From a checkpoint of a small transformer trained on Wikipedia.
Architecture: RMSNorm before and after each block, rotary positions, biases on query, key and value, capped logits.
Training: a variant of SOAP for these matrices, 394M tokens, 6014 steps.
Each number is 128 + 24 x the weight over the matrix's rms, rounded and kept within 0 to 255. Layers, rows and columns count from 0. Numbers have three digits each.

# o: layer 13 attention output (transposed), 320x320, rms 0.111, rows 64-106, columns 160-319
# v: layer 13 attention value, 320x320, rms 0.115, rows 65-106, columns 160-319
o64:111197148101118111112075109126089098124182170103117115121125125128129102156110125150119139155125125102118106093109120140130089104097114145173107127148091172098138157109132114147125141133129143164105093149163129142102103125185134089043142139095131116100117105093133147161121124100125117171160153107119144149128162140071142123125182118129124117119111121108147126107140065111141129141118103147122124105097159160137130135126162152121149126084119135138149145142136140121117168130120170
v65:158145122118104125042158144101105137105129112135140171157104130122165140132122128125098109141147169096109110109155142168116120100153123149121143114096115151126147118125118116148114145146095098109117124109134150131109135144095116117107145126142146152117079104115096165144092120131143143057120138135101081089131104120119145135126130163105123112143150132046141101114126113093149149098142121148166130151136145126129145121155141114120119145104158190134098151147101127150158130129165192
o65:078162159151165137125175186125142161141131180141092126134097144163129125152114132100102135153092147100157163147187115117139135136107122135144139145085133151110134167147154119147139119144151089104122109133110148125122100103174124120130157077177120098109102087088150118157062107095137127104133104161140121150084096131152126115073079107142115125130113135112126126098126090161148088158121172127146149139129101127053141159119126116132129136106121136131130139113121151087139052113148120
v66:106095161152168171069133109124133124116109121157171138157099112096097126166118072102104121106091147114165129141129146179159103131142174121093176156139143097100127145139138116161127198108128111148131134093087126129144173123093149100091162142115130087162106136112094125145114101103146125118110157170135143159115081153109147121185140181143153113116130132180142145140098144115182127104105141123099123124174132168133125106106097084147150207164159119143115138111146098124139079125117120
o66:086117102116140084116135094107109163083140144093155151152164103159131081137170127142151087121126137127103117134106151109094123106090114138149118095075133128114171129138130112128131189134124136114161100145149164086098131096133097182091159073144050112162094074134141114117116108159097123140141120138108084166161153116133110161131101127140092116148136110133123155132106077129117159149116197138126131165126077085125153132148144112118146118140088148154144113158126100174126124160075124
v67:125132130137162098103105099142118121146141095135129150139157099085134119139098148138110151114145146119124101122175137132066114107078093133131171128133127142113095112131116080108118108152075097152101131109156173085094128132114072125156083108108159169160111121138115186142125116151188142085177144092139111084148149111123121141113165161103163136117080109114126109123152123135144135112130120150197149149080172077160122128157120148114069123140111176153090152136104071126120103133117113
o67:133146107125116147135142158175175127125054145173114123093114155103088127148139128084135112133096089125164128132130092127048057114106110116089115116126135165174112153126143116144141105136140095104067164102113160181093170147113151099108081121133122116170169092105114106124114090125153097132135131103088143094121096125118138110096089127125182165096094133108127122121129172116132102171113135120130105129116129125129145098137149134136127151155125115114166077095130106139143124128157105
v68:163094140175110145151127153100114132059118104127107112147141127150142103137156113097103135177119144132116159143103145119178107123118112150111089089152105143101134138131120100119144135106065108102137109164122166072086101098131162114097162121156183116125125122151122129106126196107108141111116154121099171160086143113119107114136139159152082132075088121104184140133144141155100170149130146176096139089103137145107172152148135122111140115110159115140153152119139147142086114133186097
o68:163133142195132122127125130108135133154127120138077143105153106128143142122157132143093127153144141184137080145106145112146082189093112142133125109126144163133109114090112104120125080134065132162107149133110064173141134156157125171111123111101158133098099145131161137136092086152170120108139093120083129153085146131151145124106120156140092084099038150091112115126127114161082148147167121125148088121122161124117092149079097149131120079140104129120111080116120128120157165096084127
v69:148088152143159139148117130129099143122116145144119161138131096144106090156155091115131124135122128119097094109111134122119135128113126139108127122145114124110093139146132137175151135115118125103142105142106147144142162141085145101156115094141101141125134135124155132100094120070150117148120117131126111134142124133127099128125112158109149161145138144101128130144115150091106109130141116140107079091130124115088153112099169141132148157169075145123148099149102124127102158140125051
o69:127133118153129086168102125141116121128118132163164117114165157120131134146102127143149133157148127135110136115137107137144094100122121148124127144095145155145121127133109140127122133153146147182124147119140127120152131148120130117140163120110102096126129124170150108116082074155124157133116151148121116108177134133111123113148155127114095143155125133160172079115138093113109159119136156114117099120129139113088137109092145111165129115104104107144141133124128117149123118107194134
v70:152163144103150144142127088130107126113161146124116121144100149143110112132113098095102088130140123103136136145177141110142146120100140118117132147122105098146127141138157119137135110111134123135183122112123146125116155151174126120188141115113105133115145104155158134089139140138134095189112150110139115135088146145135140143139135136139153124074103129128103146105119073107127101144117145114131100125131121099108082106134164139125095111140113106111143122112091075122159122109098130
o70:109074118118112112113103157127128165112126107116140126136129095153114106130169120169154146136129104127134152086143098180130139094112102136107138102155137142145133137144123107131117138132176181129116155128152114153105141122114106123131113155144103149110108117141117125119125166144104125105107123127061133068137149154141141182103157129100150183129104161136148131126136148137141178076143161105107149152122101138116115131115180114117115163109143116122097127177139107124161147137158164
v71:154074135152142162157129169172150095153147095116131167113145145114105119123111130167129167083136076132116101130114118132145089133157151119075136107134136132158171142138125156130117128117162122102148080119142120141142127123113153139147114104112165145128116139130123138099126121134109105115113146166148094104140115136126122130177051091124165106127123163145110166171130168122140096100098131136147117086158105135105163099133110124105124122115145157118176105117123128138137099094109125
o71:107098161112111078153113120091100107096162167149126171137116077130152143119109132175159125161148122144138118131099099122096136117137101140098147068116176151171133148146151131137111178117096136160144129136140138168143138104141095166114120130161163130141141101139142150129137162142075153158145174144085139102177130111122164092142122134130145094126149117115139110165115127153118126158162193145143186123121101138169144118150132107168129110146148098149128167125104159111091069178141084
v72:103152143120106139097094158191136098163133129096153133130105142115148133144162108154103175125156098150134165169124087107123061099128123114085148141127107154105139188096153150110135125089111169138130166115148154109080151073162097136177125143130148129106122143156118168126130131118183111112116141107126188100151111133143118134157086117124096105134102168100133109154148138158151100147155179100147145115089085118129137082136128135133133127145153131102108076096139104141094133114149114
o72:092143109165155157128127131115117100127149138125105083069122115088149192127095180128144139118156153145105127155140109125135154157119097119138124091188127160122085103123140139120106131100161126128144143169139168132135138184133107087123126144155099139074100105130140126146134150136161133131161109136160114108108122158147107124133116195143161129107084165140127136133098205082118094109144141109189146074116099082112128100132151114133164110131061205165066087067161113117083173139149157
v73:147152134145136117149097128140123114118106127134133146107118130119161080148128178121133112095127124132155124117100090128105127101126134153095159160118104158122105100154200124135138157081100161151150152128104123104123150142104107127147091144156131157117137119094122130137112125116159133067149139122134119181146133161103149122116127154121153110110123140129133139102144134158115125110163136143161099115115122099145124131145134152135081158141112152112119102120089111129107109107145155
o73:111132141180083179114125148123135114125127133172151126103104159126151112114144161117085107088125127125130091097125155092103112098103110122085145149096113133093140115154104127119168103111206135124141148123154101173092139165167146102147087131150150175104154127111128130108133082107107123130119152147155112106126127153112096140149129118135153124160136121130114075105125125129116126131120145104170120144085122134159184110117146126164156072176192085141116134151132120134134121149120130
v74:124125136134133119126136152079146147146112142095139128114109163098113111138078106123142122138147139104142089136113137128128138145149115124124160148157122148133142088146112137127143119111155138085102109092095158142161153131120112114176132148124158133138095159191129163152134112099097117153093135125168114109170173116166126156107161139119158121156129129149145104132101128157128122121106166089159096136154130074136126115090148099155121144109130183160134106158121146106162114135075100
o74:088115067133151168107131144141102156144084142143156134155099150121104127107149087089171153147131113116136081113125132141108114088166127134118119150105099116142160098137134160133082092127138114064136131133169142138118085126092096153125115107119152123127119109145126144138110097079143121120147137181109140119136123162102081135101134131102140085139104137156141127102099103121148121129123114174154170161118130157113110119145113129130147111129085154162174122125094109155106076172051109
v75:136132139160124165162099076150124177165120152138124097101123097105107063136137152094126126140134130139144147141127121165101155133164152098114143149095076101118109157135118123090139103130106157142098198100078154117122129113117089107176088127165119127142169145120171139162130114122155135161144124120133115151137127137164137146110158107124152093139105081102138131071118105141076090146104095111145119148138128076116095136159119133142145138114138086159095148144117108090136138138116099
o75:151104096135122127146128150135120132097144152101107156150131085072136099114104085083138137155116142147136105175130113122081155091127082161118148147083146096122090109096115137103130144167113109121110103137146121144118088148174144126154090091125130144165152153145107108150101094118119123144150122102152123127129107091180081133100148108154132107162137125078145084158143127130129168155093085067152097106143151084099104109153086093100174141153123157137121109116175106093103139130135162
v76:172088109101138075110152117113136102171132150163121135193117139160106083128123088153153172123077159107078129087141139129092134114097133127168155114124167155119134133081128122142091133124168126122118142117152158106134120111105131078086121110112105139133079073118111128111133087146166104125125146094111115120113124114125097131094077128097121131106144095144111179118123179103175084147111096128192147094113155120123135115123118093113136137138097138114145152101100097113114139080140128
o76:173078098104094139085141096084111155104081129110103159154170121144130141124107118145109139087140129104158155164135131098083132056109128106136118122118152144146143159156099155113087141138129121084098118102148125126096127093071092106145089145102096124110132128148149109133157104121123128110142147113074107129126071135180116094167121164142140140118146168102113130131163153115139113143131139131111151155147174117105160165083141090171128146110159174146150094112134066138138132114167111
v77:124130108151107148166105094127120128145092137097127134144148134109106106164114127120117119124159125124116115157117124106140136154196145166150100157148114130176138098151136118076121138157108173136145123111083085145128118129115126157155107122106133091148130110190146108116103112130124176167154093180098145103127129085109100159124119138138148146108133127124105124141116094129119129164116142142125116119126103106121117114126162137093074123143112112125118108132131151151073112100113117
o77:100095119151116105156146134094149134112134112156136125079100111123103109120144124138131119107120125139150135110119120137140047175115096109122105143192134104090140114162116089089113082141133145170119121139148092088106116131134164169156124151163100117121128132167130132147147090161134096109116139135171119094085162155129125132079127121126106134109123101162159154130113115067136110141119124157097123130103096112087187126152130116124140122114125141153148148092126118162137112134133131
v78:148137097102110110102125155160197111199113127130153159144183180104130138108143143136150162125107108134083157130112161146121102152144110147131124143118121136131137143131125168148126090147145140128082139143139129125167138142140164121168087161135093135137143148130146132125155157171135114176109114121108143129150118124125159144122102142151128126115134187074181111143161119171121116112118093109080160191101158132144117130099133128107115119141139115096145136139165081126114119134143142
o78:144135116126193125124129134108143103121178119104162168117125113119153115110111143110141136157110151147096140107117149159163133124072128087107166064112093089135147120127188133118126154106122154099123090123119140156126117129139096101129107123126154145171146105152106140147119121093152101135135110132144143145133131116129097165169132112128143126097132111131122156127111184137133160177150111161126155075095129124123064149082144094133146136138097165113121114106096149163102164110096141
v79:129110102168134135146124141081126149095133096112109131112130109078143111122130098152125150119127131147139170124126117148121109139104153155142130115103133166141172135149106129133156132127125122094116114131152103108163155144069090152166089152109125148148169154159128101097137096087138116135108159152109124085148115171131101153127135052096140086128143129133145151122133154158083137135102135142149144119166132105164125158148141124104131162128116131131151115117150118113168114137131175
o79:128132159137108139105169171084134160111124151106156076161161159146104116165080113122121158155141131150106110133121173105144093133146136137161084076171204149102158122134123136086144145127124087119159142117144168155160123133131133147112093124148107100173165126101138149159120121130119122151123139143128135113152156169124151148143138144099094100145114121129132189152135169208137122120112115140094146130152152144119147108106151098143112087130094119080080076098165141116100117118107104
v80:149149121113167099153113120162091134143114123091152115082097115128133129126154136136087153092160130134147132149139166118148123142107119146071110106127108120108114137147103122128166092101127135108084098115175131148095147100140157110121129103154142144094121170096108136158112122084106122107113114115174137160123161128157110138146112139111122148119138155140119128102145167126110152086102109098131151158100133174140128108160134173139167129123135129124126157128115115146102157181156136
o80:128135122136122150115126108119122102074131152127130118111183160138153124139117113136130179138083122070134141143129145164135102083152174119135154121145110118133148131114130154148133131124097170134101125142133091158143140155153111153122144125195120125117156121116108132170067136113151144130131145121125141119145096161140128094137114173112140153147132121099067153108150109132151145125126127078137106135107084135124129147121134114136166146116134093113121079155109191131134135144143198
v81:150135131127084131119169114130065160119091101143122112106135178112109119131133199115102125073165140162170154139154145142105144130082063132099131108090139101200140118112095141134140141145083156148090103112133128130117131104116092160093139154080121148114104112099110147166121087120117123137172145106129124144119125152137150159133144104142138110113115140122130143094109149127131109110121129120132119137156110144130139159129118175115131141103098146133079090103142131117126140158105160
o81:075126167134124129113162119112108122121118142080120137120135110105152118179143184167132136108128126111159142163100110169104137102088177158163139115144118130131130138142132158095136108111047080148154116139115132116143140106179097124113115136117130148155131127128128132092104129197107155119139060170150149115081137070134097161123138118122150134059102134108120171087151110082093138094117148137122126178076126150123153189133084161115144106154128090111139156114122142150122130111084146
v82:130123105127109126160149118088067127090087104112139143154139145157138149113101128131118129141174065077143126156141155146146140121115107092150083094113084116124133126148121138149133155162129134100091120126122097123110140154130114111160159139114097133092128166125139119124123118087110087131160083112142119105110135110164110169112156137139108112094132156138113126074104130137101142136108142117116104153144145142108164114161151144124120102120127109119094063098105142132147149178115161
o82:118117115093114114120119171116116139126150142154125142110148157165130169105142134094115141123126122129158145133124157116152120087120128098146121162134168104129178122108137140102131152150097149097084056140125099096145150108133112109093147142140106127162123129123114131186095121101155118121103119116141168131088129138135145142128123119092175115132129129130164161119125131164080144102147119106133129071086094114117111167106097142119098158133121083155095161125099109116122128120091139
v83:125096109124140101163133099133109160141111107130118117098133155128183135136147132138089084090127122150140090102129107138144207160068129123140090127147116108157118078125149113138146137124107155122130129103118130145183128127130136136133102096097129137181132084117131134120180121109152148102172121147108107094152176123150119112129114127139105138160137140161071156126073110160134136143091122079178097163143136114140162123133120154153122139139129122103144158189134128131130096103101081
o83:090139111082128152135160126129148126114135088109062120177126118081117116094133104114090099146130063105167179144108124134132119105168078162101124107151127132064131105149123141150126145096127135163125089130127162182119132106104158161134086098105118152151088119116121172118152118127139099117146126094111119113133106132115143132166106108108106116099123145131152152136093125152116135176119090127156121116116133132116121142112063164116126124125116125099152152150100150115141141118147118
v84:110152135095110143146086097118162107095121154134151086120159118133105156131133126069160083121105138092115111148152097138127146123092145165194147123170093092143130143101135139153107119121131125185106127155093114149122149116120121141096127168115098127136124175076139116119129112149150095145139136071139132141120095095165118176158133125151129106142161085134114089105126092083108128122109115090116164140076078141130068152128147129135128131185177099156114115155123103126072095131125131
o84:122119118098120183088121152142128140164163132125140108102158155139103158101126125110136155162115142113128141156102140119117164104146158122146119138142152134160104181137147156186143159142109148117115133114145120109152137108128092109131147084151128130105148137191139106092159097181167129100124160085176135133141131153174134171149146132143175134136133112125121105124125151092117124113141151150150102084149100133133142128143105159149133176163129121129164138115119083152148137158144135
v85:130088138108113130150098145133117124139080134086099141120103130147126132127090097145107091120109091100144156086074162129111128169119154092121122106149114103201114149130152183184086091112101165101125099126081091135142136129147130120151111171136091148131125139117154131148126148121107134167118105151136137161081125140129129157125124093136098092122103156133127143140100097146114130121086124133129092157180113152108178131158134143110166126139129140100150139123161120137172114136120144
o85:127130109162173112162154157124127090141096131089134083118136096145114174146113127161120110146112154160124086125119096102130153057119130184164107127097110096131097117136150118107131137135088059102099104134127086113102121073165136121145088165105072136124138064179132149136119103154115114146172131137096163157069159184076166133151172143109127136096141131115123151165105104111153139080112115138072128095109176120167155125137110125092133090113123149134118167132132112107127094099129128
v86:101131111151081146101105127108128162152135094159137138113180161089054165161110158102150130150114146147126129140118100139101102139144121107152129176129151132116131119169141120101144155120091147165105164102166150113156117119145130124098101098135137154167081089127159116141073072150176142112136125140141110120131130113096125118120110120115136110126120095136141084150164160121104156110130125131157152123123149144122114157171110123144127147126165124106106167167060095129067136142152092
o86:158111115125127154133149141123152137142141184154146119136081129129132175137109104141155124124137087106158135129152130151101134126133100098106106153166055124086147168144135102164179085134096140118147155053109144214128127139149134070130110067108106132138099172137105148088128142084175111113137112164152119044135125132131167151145132106161145159090121094146142126116161163137111116101124110154145142120138117060130112129112132107121106105139198145106079135159111156116136149095176140
v87:134098123159127109148136115102130124143145111146171153142164153130133108138168136138104130109133170130094081128136141140128106121129152112142171090157145154112116084118130104121090106119108087111172092129087124156142118129090115138152093121129155159127133048106144137121135151147145115094127112099066104126151110141089141126112122094100160120153137128118077126100158163137116154121156124188161127127125118125114152174129137107126132141117142139113124125121098138133181147127165126
o87:111120095162102166145157201140136155115094105122135128145101116113130179113099144115163145137133074107142143126110119080125097113094140127113144077069094126127128087095117120130124151165115122174138135117133178124106107142142107106107140095151123161067145156105161091132152127107097122125101115124116133137079142115191162101097123095122130124176155136115133146162117144129131093138135115164119105098112151157131109213105138088128088137126137115139166110148138116130158114150115117
v88:058113136141102110123128132111151121149120124149138102098145160108136098099105156115096144140089138110148153126090155107144095121077117105124119167176130129096130172123135179107130136085117140108123094094130143143157167110207147133114063160111142152163132108112120070165146128141156114111142141049104157136183136143133112141111143127103121154160141123191143108128152161134139166117106139089157128172115153142161107144133093123107121134104113147139144130140118064127151136132132064
o88:130121093150117137154129121110137080155107148123151173096157149074130142132138170112125135120116172154130136105109172123131124106099128103137115177128135111098136150173108116171057098108164092073088063149158136151132141082129169150124131154123144130128106113098141101177153150098146122122101176096147131133125111095118131197105093112138151168128108144076107131122123164101140111099109156120135102154130102113203113132125134100186107122175134120128099141150133131150106221107177152
v89:176137137120143152157151142155118095148137115128123138120111109077145133153123107172058102134133111149086146124120167162114114131094149164116173116105101138126158149103128116127162035115127098151100125119155128130105123131151122133141126077153135138102116130112141163143059110104111123128120117168140121138087109115156130146124138151127102140125138124090157161101118174099108122104133166128146139142115112144142128115115083164116134137093090166141116125135187132150094104170094144
o89:190127192103145120129130146132103142139116100137142118128137054113149152135128153146142117172096131095081113114167134094111121173129089148062129132171102125158124113163182153148126150108109124103138122174121093137101105127126140073121162102116131137122143117131100156088140095161149111112123140155104128100139148166121170138121102135139103136160121106132113123146134174143152139091136140109118104157116156124127130116133212105134155173132142138183127151117098151133147107114144156
v90:145134152089158128121179108131128145095109103143121128123133090152154128120131091150103098130106124125146151118165128150132136118111148103137138148136132111153089123123127126171084135114162090138159156127128144126176099170149134125116130070152069108144134145074117131151119135178117106124155112154116097150148138149125140134126161149105087117140159149090140104126144132140113135123143101158148117160173119117135199119146120103140156126135125190117148119121143108145153125140144126
o90:162166174118148122112138132138148091130132138138165105146130141164153116119150117090096149114166159124142109127083146126120114119164142127102131133123114153155141128128113095148141141153138101154142137153151134127157132136195141098116119102120090147154117107148141113116125117153134144122097106078114131101144123155112145113108145098126139128112149127143096097151120122168127129148135132112105091155131076120130129133152123120148105148156129127172155141147123106093146125109101123
v91:123125165121115142211128092147130153130140148084126118149114128206111108131129116147116136139161074136121153139114161120157129138149106132125092127104156074134146108137145140111124095121145119127134111149105109168132131089141149128142116152062109087134161132136143133098136144132079123144140118136134140120104135140132125156147120150119162138133151131121111098091114109170102114147107126118121147114142132099132129074132100147114145122097146117122168104118152131141119120129115081
o91:150155114163178120152129135112129128129142124140134140138092084149139115080120081123138136145124162149117145103083170113115106115118144116113162110132103167140164118163119106133135140105120132120083147133128142183105136137128143129123131137120168134134136097157120129145094150171108115117135081143159116118126154102175119134087139144087135097145088128136150144131133146138168125124154071126125103077124133139117165096132155172181170129153134155108162155169126174123105159098127124
v92:146149140135121127129123131149088087155104088123147163153121102095142124145117135187133113147088169132186156164113111104128130130111104117144125127144107099127145117148167120097137131152133094117159126148155134095128120129135143134166117115123138144117154122134134139192103135179173134119122124163136110100180112144117143136107135163127125132123136127097142112126106153152109171105176139173150142097122163135098128128150098129150112131164135131125070109102116160094134167092144102
o92:126133175120097113140121125158124110145124126157160171146091137105129134117111124139146139122109109101126157143117160181104113156114077070109132101129113112110131157068142115110140125148107143101212121121127122122116150143121085140147120124120143107139110111110160146134134134133142101115122090129160053172130119134112111152199153116093120079155143145134128138109097151156129159110107098094099150095122125036108100129077103111108107125137163116113098096119126107130148165107075128
v93:113154117139127105091131095117102147118160144131136056101117149136122138128175133125156107143112150148099100101124139140119122128129127180159117147149129121048103158109098143080135133144129171140116130157104116126146108123136155146101143133136146093145140115130117099121137131173129149114110083145104138114124140116123150133095147133146131170136132089117158114117147142134146159103182101141114104119104127146145098143116141117142115134067080106118133164117105087139100116141123148
o93:153162136124133141149149098175138155159152149118121142102072090150094082141132124130184110153070120134143118146157165127161122102129146118123142115117091141120141101112128111148146109116109084123150148132130164092162101152090140101176140147118160114132123197150122109110136103095105195095088167140153116106160121113101086157132101089146062107123177152144110136089131133108120105162146131142092131109138107139135162100106111106098115135106155116120131103083169155137167146085125149
v94:115074116106081135185179121144118138146086088116143110150111152141082127132107105110081129123157089139152154129102123125115118145094146065041133141134111098177110150124153151143154101110125141121140135122108126106134145129147166115132117105113136157106139144106133138173117134113091138125123128151112118133093149125123116157133144107140152113101135156147084116169085144115089103162085129070174131152163083164096125139125134142131139154126178156120123079123161130131121151130102096
o94:133119082145123124108156155076069149113081124130136122134137098136131100113102161157060135152137123149128156122097079181091077152162180182109147158158168168134112131077135115162109101143143141161143120150143151069139122167114154127123118126086159102127093075116130148119099165156088125134153127063096172158068161086091073094115177141133143176146096093143129159149131099144154123081116152151154066145082127077132129167148136122140090115102185114187129101111079177132102126160106147
v95:102154147097095111152100122107137117137145139089133123141114096173096155077152110156116141095120166087175141162110110131152099135146157139099132101136106099109120137101123140116105126115110130143175131125112121166121144136134129151128148138115145140132115149109130144164101181137123157099147100118125143140094080139161116138175084118119144091127156135114163131143144111131143145157112138131155117103120112174168139097131092141148103069114142108107099100099169124187100122138156144
o95:164136119151152161097139093170117123138155169115119057110073132154149164101094188097119101135162172146146132152133140102090095166178092170165123133073128129154144153135121102144159103155171137105143085162142134119151137106111152105112151138148094119102153122137092116159160137151131119087131151109168116098123150103096131106116130149144111100181133136096121148135142145107112109152151112153113133074109162171137104144141140139165135153131081126127113091102140162089144152102083130
v96:117129156131129143150113121133120152102140131075106142147120148132122065097152123137113154103131113052150117146133165087146194103125156099109118151165091142106070095134151107152088178130127085163137127114088112162146104122144140138133117134134119117128154100153091152131159164122145118149131125123100108128147125107159149108129129172121154084159144107143143129125151139114114162146101119146137112147152105110189124132105137135126095153106074134115163152154078110119138155111114114
o96:099119105126112121093133168130127150131143149123096119161090189140101120142152100129146126108124143114149133143126179103124128117132111137096106130052137131118133105118127113149134107142138148161176132127152090120161149101107176142143114122111110153160122131132104096112146094114111108125105133155132098115105157148126127112097087110147121142163117163168091140138138115084086091091131168145141111101135120150113116126152098153172115141181100129118107108131105127154081152145117136
v97:074157110079127083127123056117127152154162147113113129143153089154098122142149155145123089122123154089113150152155108094100121132157134129143111098113114156147118088155125137109149157150125122118179100155087117120136149139116139106122159121113128119134135135151132101108136153147143138068153075120112111129097106119137119153126128103131138116115124120130095111094152103141105120152173140113121101097118104137123103083114164112143119100105123099107159131150131132088116119109135134
o97:161119109070176129123129110148142126128137088147136140102118158177082082102121150109135124131156118161111115130179121142107112131089112131119143103141141117130112143155114147119166119157143157136118136110145116081122141126149124152173170134139148094151131153078149115127105092123163127075095134085121128096127143118142139107132127114131152143161128151105104121129150134093142132135164196127118112136125111137126149101101124137140111119113171140125141146111132125161111122100140141
v98:138122141153162108111127154168122130131081124168141160137134110108158150112152122107136178123091158138121117115126121134115124106101138103083143156131124091161114091129139136168133156155115083121105092104143151096137147155103152094147132105165112155116129111113081148092104101121134118108145131155104163117165104108108129116152147119149144110162086129111109134118143143078121120125159128152121145109181142099165174128104152123127119128173121131119167150139085103145098099093127116
o98:105113118127127126128134110141146136107101125137145109164152138105117164087146166156144130114134118091085120078125170142136100159117105130121128154120084149154066108148140130122126141153131154111101162083155121145146128139078142081103106142153127072124098113126132106097117094146109094130106140109164121077119133133139135148148124154173137087109147128121104112120119146146110107117118143145153117119117143142102144154135111114141086110110127156132158209122103088112148130106147146
v99:136157158093114124114144110100128135109161111160133142128153119126166134151130155136118094086123137098132088146121097094136133117106144081178130139129122118138116126175149137135129104114126115139120141164101104116126088142102106154159121143112117143137150102120157121091154141164123097102114125128129109123136115123116101112126130085127124114142130136149133093134117134089070119094157163122105114116118113138111127147112154145112142171110137140107115115149104150121142156188092124
o99:113156158112135125140172214135139127102080151133120124120126142139105163155161208127072152105158100119087118121153123148107133111146129119139128115154135107113150118151150149103110119110093146142103158144167125118106127130211083142142160111134122128126121141087113139147149127122135152176141104122147131114106112114093149154169135097128147142172140115144139087140132064160118116103140138145097149123178096137141178141125149129138104142115147139121169103143096144133149134149165146
v100:146182089167145097101154174092102092116129153148101135146131127100150122111130132103146145140139143149127126098141136145138130105156118158153165141119161155093127087085097110162079110089166140158088158141108170124141111170103169092106131136144136130122147152120130128112121102154136101104096138098105091144143110129112174128114164119113120134121094121107194170121144147106156086153151125144123112123158133125113136138118107101127110130151103127166119125111133131164152131091104145
o100:109126127135095157150107124123133142130153136144111143110144125104124124140185114096160134095111135118177126122130112100176136097112150136073122114137121141206079165187135129119105121124109113150123123122127117135137110139097167118138096136118139093096173131103153125129132109132133135117094104132097117142165118126069090143154119121171088105150107150149125098146120136160108125084146102120133116120165151152143113100134131175150088100130109143172117167111143115108157079087154095
v101:120143105119118097127093094139140135153183123132152139143088139109126108100092138138124074143085137150136125158137114138137128147124116171138153116120101144150082133146095155143145151117152144159166086135177109115083117104172153187155099131082101157111149078157145088139108115133107167158145120153161147151101096173112122116119130112131126150129156148100115125160127102111149116115155127137104141146140101111144111125142115109123059152074154153125104097112120113097153142151152110
o101:155102159150115110115133135107136146084157144140120107111118098173116108138128121164095137119091054113155124098134122110144106131107149119147086153146138135152144102123153150152150117124167105179172095155070119114128134125199112132132092113123113145109128142152123116138144144102111111112090102118115122148137124146082082117140100123109132107075132126094128169168102123144150132098131107136140146107099111127120090090122111093123117139156130182168158091170128119141134162130137130
v102:134140113134119121096142130130125144140132110123150149119111127140112146132104143157148146117157151124158114130146149137160150136123113140171115117124174161130147088134094122155084135109102118133137121154138172146100156149140137130117140135123132165163098148138121136120141116126107112124079143113114110117153140114135173118121115142119113138087135110185120125176123110142170155100090127130155133145074173110107095105146135129113091140116154166160103112157100147136144107170138149
o102:180128131107109101102134133156192193116123091161177205117142140153082122067147107099124139116102100173128132170154174091125135141125139102106125149130153136139154186190093165125130093147113104142117103130126131143146123152139153196106147114116140150138136134112115098146119172101118146149106166134114108119110130165099152156114157120118132150101138151044162095129188094143163169137101150145126132141121093156123113183091114136106139164114109142135135095148143123157120118165098113
v103:154115101121121146126180112151142104125099143177110095105137127104151140131134109150105102104106096155123127100105147150115149150115127124128135148099135108136132154117129149111128107119141100131102129116166124094092145178168115115124112130151184168160121118146113102127116082090110138129119162109161175149140116141144080114130156121125151108145145141123132136122080104086119111141134148125123144138099121111128130092136133116120176160130183131177080088107112101119142161140105116
o103:160150156137114163118127113100117152170099138135127120108120129109118089078105140100104128106109090128148123087164095119171148148123128128146146130118144154043131122159126114132140168114165110099124108118143187115146128142165090138126136154117125100138143149129125131141128122128100117137108122115096094174132109171114108161140145146094161157129123104106118110131093097127140144159155148114140062128130156096160098107185144133098153153166127135145105156134111120137154061126130104
v104:141137138105129125122173102096148158160156111164117120175186145114118142108103157126115138135135110135104133149189185185156163174143110105121122149156108160140137096129093132126161120116129079121108141135100111105194142116174157178162126107112112149153117123176178095114128150112136115122130137143176105120150143157113084138130133147132098147109114143132205115138129127125116137116119147121107116107144094094123104163129118115100102152046120121121145102153140081080142136169104080
o104:126156158110113125089136123095138135074090171073155109106157086109118129086122151206144176137127152134152147117102140141147128091116176108122160140124116155092142094148131130117094112142118126163122149138116143143118139142175134140112100134082104120159146129130122138129117164139121143119121125124128121140137137150101150155146095139133104162131149117118130108113128120088097144123137110089153141086099074162140133119106139129117109131124133136123124118139124137142126135138081095
v105:148123143107132130127164129129129151155142160100156154154156082150130106134131117157139167127125150142106121103142136117105150168128122172122138126146126144131108116106092125130112098171141112122095146090164147148110109160149138131146133126145113115152143145127127150108102129154098155121156142104116162153149127157120129132104123156140129114147090170111164165132085132124122103162112139135114108129120138127167133104102146148148121094160155128132132170145106146176138124149168116
o105:144111143139112156178093109131100166078143111156119140128113108151140092116164131126181127105098137150116083122117130113099122144111092144149126081103155127128174111151140082111075079131143110135092121108104113121124175154148130096114109111139144144159134119136150111161124160129126112123183127119094116109143122131113102108133101106126102087100129141101131143128115164082093116117158144139162133113116158113081110146126120193125131133141107128102161171105094122089143069128153090
v106:115073133154075125149099141090144120152097123151117157159143169143102103160164125106149160114103138143133145143111130143057117158143152134090138119117125127162124125138171171165139185126122135117121133142160138143145137098114141133111094092143124082115152057115139124118093158068133120137130097169128153119132112134085136144125104162134166130134150085117111129115134144125127070113139133127152094131120105140151098129132149095125081165148129114089157121103099116163095137109139121
o106:167111148102126115122113139096121125088141132123154138120120117126143101125086148128128150143156131144166125151160168146085101136102117129117115163124125124176128148161126075130085113157143140118110143086108100141126172136147120088137115123117152146083093131117110140119163107113143101102139095136109107093134130101134145150131140139134119152125149099127120156101114122083145114108144109125166140108120146122144157084126135068133130106116103122128145141105115089164120149128127140